python train.py --n_layer=14 --extras=["capped logits"] --init_std_up=0.0318 --init_std_down=0.00301 --lr=0.0109 --lr_head=0.00867 --train_tokens=160000000 --steps=4883
Each number is 500 + 40 x the weight over its row's rms, rounded and kept within 0 to 999. Layers, rows and columns count from 0. Numbers have three digits each. The size before them is the row's rms in percent of the matrix's.

# q: layer 7 attention query, 128x128, rms 0.127, rows 0-46, columns 0-63
# k: layer 7 attention key, 128x128, rms 0.118, rows 0-45, columns 0-63
q0 127:444462446481447530457468459488520531512475557555519397421466566545460480518502483504534591481582513487475505555449514489512458471510479484524480501440514526541521494534509465518580546450516515
k0 124:471527414609503466496451499485476546552567450512521479526477516508544503494449535399522549542449509432532465459576575525529540484502474506563450523476489486542507543510499538486463551532502481
q1 128:465524537449472455485526483527482496516454525461535515538519542544443433440429526464503556507540392542490453411500451552466464473543494558522461496545569472537486453473551474568525522450503472
k1 121:491479533496483480583459498497528544481505446492434486525474475514481539487521497505531508484470584476565539546441459432575540450486494483460549521479414546475484522530491529475414408572492505
q2 120:505511491566441477468504478479555533451534448420467580493507495446527485503463476533607471538534470471535449501543497487510479499513532585517530553494547542451483485533560451496507471522534477
k2 116:453487540439515466498464514469440485511491581553552483493554533462448472486564552534461533524464547466463485480458483448525570493511435474485507501465478478531422402497487555509551525470458456
q3 135:535471510528534577512527443419475468460514487443521489528552443509457524494480558473521416482501464466498491567494464452508556556516465512520483490503511514424502498558507450468521543451454508
k3 136:555543484456547471472515540512487482453522519533500492542448419514482462499604535509455484503469552583522489495442515600459503501496575532462551454545496540495562554487466534446498454498507528
q4 128:553478523502495519529513502531481558429484575439474461496420505529582527510426482502471515532464476450420486506515483452472482457439455487461474501529558458522440441457558520582463519505501531
k4 125:473551458495429497462501518519569517514501455542500568599520560452501492468444446514507451526500544457537558499470540523475546524563501495485453475451464534441468491456495536444574484458549559
q5 121:436541461485467516447456490473491526496525478525594499496573499556520512473453466480421536500560544490464503546601439488462485519531521473515476510569481462542424481468507520493544448504575494
k5 123:470498527509521478517496501504419537497512517521465539485430526515460529569443463563523513543447464475452504500461577553563504512493513481519503560481525566522475477567528514438425507510410436
q6 121:485494491479507447538544472526557490527512518526533553556520510471489481512577463500457447492561551536465526560517466473462485436460483507500539506444474480559509485498529565487479473487468476
k6 125:563474481473439547513511523566485446503428491521494466482498510492432466496405547515497523509427495494540482467473536499456428482571583498517476539522498489465481485548510447555442523528550531
q7 121:537588547518547527507543428523549511492510453454484513455540485502529459541530532451466519535487480467508481583478552490480483494495545575488503496496440439543531466448606443535512509535495567
k7 116:508490533403458431477561484493502457519455526535486439482469535509510511481560455534502484535488510600522510451594460500467494502491465418456540555540561582418531534490507581463526530531505505
q8 122:475452433563512584520478534510484494487569522515483479495540443567461494525556513503472555547474521449551558480513531490576462462518490457463454589494451462551568532528467519535490517499433479
k8 117:491518413516595449524502515526478537517410448503586482507438525498499419546492476479560510445513455523491425554491508498456514481445473490529526442467519474510540498577515508485515553511570505
q9 122:456492572531493500590542515568450508570550545504477542453535450502483496478506485497443522516533546526456510471540549476426411539505480457537530561462438513475495487455558544483530531458464532
k9 118:556519526442468536498523444552599372450457461486534552504501505443489515540491459506483441536444484533525573535513467512531522439536561491523527464514569475537432468508503497533435485561571514
q10 131:497478446532512500508552515524479472458555531524573516497507511483522486514563549592573454473556536547435457459471491519539441577546506465493539521522492533466458489434480440550534451577463534
k10 125:478472578451478484505501442429506502488553449496455528490448481517487514499511486457461475566487534469536477524525526507442525489477551594536543539513530457501561424561544613488487496500530399
q11 118:461461468453507557461513450576482481519503525574428509446541514463564519479478512529510515539529540460565541522495571453461471487527573508480514554500556460540504416516511489507483491592490498
k11 114:467497470538435479513512443506485474544489456489580489538465508542362512525499463458469524466506531503437413472585477547545479489537517461555583512500484549511511554510531497490507511482540468
q12 123:445474518563438561565500514445435493520470476456505586461473497536528558467522434481549494520480460515467451491498549507542445579552495478483515453490539449549502421529458563444508493487507507
k12 127:484500458449485509438420565534518556503534524573487508529451544568480496555375475480454501476505580450498495501508454518522532475545429519477491508518487507515532444410574458537472530499508484
q13 139:468557474480463531518436526459490585503497493473523474495514502538531512586464471490576494525494441478492482443503546473462513446533507526458537548391510507543555512468521504481527519522549539
k13 130:512420469529460553510500488567482513492546489511543459549510493503509510492435538489453530560474582477515522556545555546432455523521514469495413478500514476554437539509489432473557545472521510
q14 132:591549491432545536446487466563466454565513579501485496536572469408427479473531551453540479520487513503395485518528516463467542499468522512482455533507495487510465489561528454440479518512501547
k14 126:456435422546555519471547481474463461484463445516541460507544473541467483543536445531507508498457487560593484576500478513541489438513536441517531525548468517507509545537502436449472479432533418
q15 126:478561465496500461474398467484497523433584583493485533502436527473582596480490466458500503579496447531503466438500600485443478533539479538553538546518506522457478465469505516518498452536467511
k15 123:402441546498410509520512433511511527555524493470514569437552424494476448492485549565520456477518590507474542486524432511499501513519527557538500465520491508566453472545463526581497488489558485
q16 128:499457434426534568466464549515591444505491549468491528469508473446533528490450471520521452474463531536506544416510465461482439490526507466531511527499494503518581528571515464505495516416479554
k16 127:507483459571498482512501460530486482527461518538457483588529493486429462445510481501464494490468526485447527558520519484524574580547484477515501394516437444555426525427437461467459564509497566
q17 126:507499502481502520538431523467458478437474553547487557525521447494563443478566453473562497455538575505530515517544514460503452480479520539483522490463547486503517449544436532493484592592440540
k17 124:479474504496546457447531472532507519527537522491566537499513526480450507507511566565447464556496509492499448403451516464449511508533515494527587488545480501493466488450522508527497446439504476
q18 132:465456438480448545472493517535569456542494466487513582469487513493500482532499493446524521474468538542434507546553558507520466485514581509573530562540441469520460455493521522501477548446504470
k18 126:477554455555438503473517409531400490485516550535442488486487549531457512462468451534523511555477525489497519476536455477540515532522439451530460484519537503556527466549449473505489480542548497
q19 111:531541395513522461463457485451481546504505529517513539424430483479536474515528472545444515405478452481469499529476595539465536470500417537492501418483547567475484441497505514558602528456529530
k19 111:508484461514543531517516526539521539514473556524496545519583477498517498491490496460502492579550531511535537446536437488480552527446517473504469524536440431511536532481478511469384486495509532
q20 142:515508545493545464535553564542488477473531456481489500510530463468537479491584466487468380534484479428519449558522469494493533508454463524467530479510572549464504490501526521489515521448457486
k20 141:545486426472548477504546478547506443463516480476493512540532528462495522481521470471531497497525545562463497480505510467396545478550501545466504591503495506412592466492496488535516393549524476
q21 120:469552494522476440494533468538523462524537505516470478528543572435629492511578559547489546524544507475467488456506491471489535523440488486486514485525539495487578508485445551520533500398509564
k21 115:568416459540515533499493432458502476499536514482501487457454480516449461430584415411519423547442532512520557474497512504559482522517431559595482483437474490479485496505529456535528545583472533
q22 124:522435512511513487513489471463532497494577461557494454505535434500536512609506530510502478559577436526435450541557575513514499479501503480508580527487507450545474545497525453577574444511466498
k22 121:478564490506514494435468470515503513503507503450570519446554532503483511470557506502561501494470535500520498516519486515469438556525533503584474535438530557513518497540534485454481571565493469
q23 122:556525547558444501453431538467427556456487519519535531529544534459528555515467488491475470523507507472484467532568531499473538437452516497465532472476484527458485530478450437438526512489572471
k23 112:496403429470590514523525457554546490521513493483477473511539460453527452525452494508552499523504486469478572459529488422476490507571537456550470532484510502575450437510568541534523505473419536
q24 125:514490561485490581515488553530498498560507484485576566451466514500537541497526438422542581508490477484509452507475478549477570515440490447461521486474495531506493447533526425506470476630402490
k24 120:474491508435496425487511481500522535491493527530397490547522563530518537505496531551481448471510514524495469491513517434507445433547438532450556483501539414519579542384581515524487575453562562
q25 120:518496496448523479472485547569501505568452460512536518533549496509477545504445533510523522456482496478520541478519533495500471509560450505533506497475557462515432478544488447476408470447499490
k25 123:408477441603478540537511545528472495457473535441465491539485507514445512503410447465520544534534485509477515538477480508542544482478546470460462451571467515469505470487501532486481506522540434
q26 118:430576492479506522505559530477487452548445504429473473519518516614481483542438492525526544517483469536469502523547558459508565537527472515539520453552466535452486477486420465493432512478448437
k26 115:505423482505497449409453485561456533466520494546509501429532509476468553452517482497509500443530505499492497510515443562556504475506511463453487539535569496515496465551516459433476468540526548
q27 123:481498431522495517482464546536527511532449518487496515519511504573506482519536510432491443518548516488497508468546520530446482425500531494490478485493550496517511406554474455547450423462416478
k27 120:504472521494505440562520535594478465535526467450491513493506501407444537478390464524548534431497510506460547490531484398476552542526482541519526517496415489485531571548473482533426514524564501
q28 122:422517584421472482511539525509513568524496491505471530535514530496555506464461506545508457522498502506537525472516437489434507480521376538526490477526429487454403487529544576562505470570550553
k28 124:515529548530450487553458439551517438427492549421513572463487505513519493483496493479471550529499505509466508448451528442531481465514598525493504516473533468525479490467467508524461465429478518
q29 112:487568489532534524565535506507509549473488471501470499452469475433500516516452491488444506511498471526508510475434513527494567528554541478530525490452524551513426466467487483462476453471511521
k29 108:585492493469481480377491506450492530516502481483528525521535418571512531551491557515584486471511501465454544508526499512527436528435527443469461491590509455504529508561528468483500511507501494
q30 118:529506437457442453532534552508478497456541410483473491533468609528497542440470418505465498470482547550514469575505539459475471491484459463525525514521457495517465434495436489520467555466517576
k30 112:477553494586505541446487527550559479549421505535483490423482424457515491597419511548478526524553489430437615503507435551537525529530510474528395425484543511462485491501530524493453426488469534
q31 128:591474565527476452591556501555514449479489458488442463510526424521504464431521514529531556463453443507537549492513421498542532469520495538541525416505485529450497436516463465487488433462497489
k31 120:478559481452531502481559501453489493508443506388529493477449535501432505513569539485471424481531511563470518458441477523524505572500526516453472516557547458471501580506498494547480463515473550
q32 122:492493540549476500508492575517537506483459474439498494535514527505528487385447484453482458456529515524502479463445512482502511450512477451482509500509513451498471485463458549460546434468487521
k32 119:463507536461519478533529491484514487443495488492509462603481489518485499495442514510528496519462487454514562458465450501556555505541507585503417447450552515445456537536465476508473540533486556
q33 116:528529506424546511461534438504506482515554427510525454550523472558440528483497468532439513479450470428521503565511483582467566450487532464446520530446425538507597418466509510440520462504478464
k33 112:538485475572485459499533559519444457548448470529450461417498510442554515567531496462557468515533550531473465507515554530485528494481425527438436557555571477435474558502553484506471527469526509
q34 118:507550497542514550468511519556498446498488504513541509482504463502493506484477542481484492405518524491465487460516529486377495556490561526499536482482485481558527520570417490503460522475435520
k34 114:503458500478492439539470533476538483497459489489491461454528484533452474522521539513480522447504482518506629522503468527492454476563524514555471459593439522447493548525511512483406494490507483
q35 133:477517474493482472521572488441495486457571563481431557489442483543502498472525516496414410469490434518541490469492455545521534487489454496539467478533495522548581450536525547500416510510482544
k35 129:553464572513530538515471512454473573552490440556531520449453480530535456531555452519543530501493572521431460535445478508539457591465463533435581498454487474437498497460508453565559482490492486
q36 115:429485552506459503596423553484549496454476496573486481508443560440482524503456518529489476487456538483513509426466480538550575547522507464501497515581499539484497439488528412469529506502492508
k36 108:569493497535510510449550498417439581474443445492486533490550452559527490510448452520480518499517500457448480535529506501533498445510487533456536448364515441548453538513466556491499512474490483
q37 123:506493535467548461519499590461526557453464486558524516464433497508497473394492547502552483492512528444422510472464496524519487485455496524473545464512518516462500469570505547474454492427506439
k37 125:549520517510485509500451556475462544494464535468449556560520524479524512568462416530403496532525467423556508472490515439474542521565498471446512497516473473507452474422500493512545510518477528
q38 110:474542502522484495454471481522459448468502426570455421420517547528487567541491511447515494530525558536482501495515478543483467511550449471516530542574485557511548395479545499521466475423550515
k38 105:501474475499411493491540508498565492538462512455497571512488507449515486472476451507484499455499516415446480490509487471490513510490507529504461490429503492508472519481500526487498505531411456
q39 136:541402474480495524483475533480507501494530537553501514457473539544470511468466516556555420526425491539470516502493502503529544550513598522478456492494435451557460514464467526573508545476511458
k39 137:546471520556480516491486477421470522553479496520514540552475429415498545535497494489491498501484580440483540485448516507483436511524477482499548482494493476520513467488508464466507546504483492
q40 119:533501516571496494530466504427575506546480531556493517425522519483487514518468444486536535444518486471486442533477482511522453505512491432527457525520567498463511516536459597568492445446487574
k40 115:453532542496467481427539546512495512465496511499481502481477463512553496521562532530473478511507510514489568505559529487502553532450471562550526422484432493480502523478497389413536528521489510
q41 121:530442485536450481486489503528501495507496443518543520583475531415529428481453600510522524486494436514573467513477528436525482450520476430437454451444407517504471534545552538544475576473475499
k41 120:527551449456533514507484525514499490502450522500452448557553499492476533514506445436562533526545555409480521500459473483541459486470571483597532501454625490543462517479491462488529471512533517
q42 129:470525484518493560428496497459534456487479441477461533463471503447404473459541600573537573558426535529574514500447417483539520471455483461561463488513541448541472532448454473496496534496477549
k42 125:541515527498523494521533481461502482531519597526538486528470502554557472541497446513441506436510489533474522528445538506601452569479507465472492431438464495461463483553552528473515517472534491
q43 125:482512500425512484561454530506540507486535515419548507436526538505477471461450539466441544489539492476500498474480539459438485432529513504485495521471579440556483571455531521510452504477505463
k43 129:517477486536496564487492480565458508568469508542495487596511531486508520510550552486547551464483487514508540453494504527442482452485536490514523441521385514484526522559455502540487558554492540
q44 121:528509547456462527548518534542500537444512515521601508510443518524518506479459457514444438432549504472520500482456472465580458600538477573480527497493491475509512466519440536569498449511432531
k44 118:506461535507491500530488494443549469545517438515411495515456483464505506509587519541550472537460520477503536462531535496468510489511546485493573482451542471502492500407558493535459504534512529
q45 131:498466544468532464508464597461543572514492535464555518493473505510550463556439466500483554525529498470487480494522431515471527487516526449471519496461518470481486465505478466553533546456468516
k45 131:452558456581468587534491466558513526453499485526465491515552457498473478541445570523431521495552451462500548505491610479542464474448486484548465491451507542508416486527547528447453473548598513
q46 138:493516561526477554493501437480514486399562543464506546414504512477506486522524428523450510578488544529498508457496509541496462487569544509544534484512497484505509454476448509546514519460601581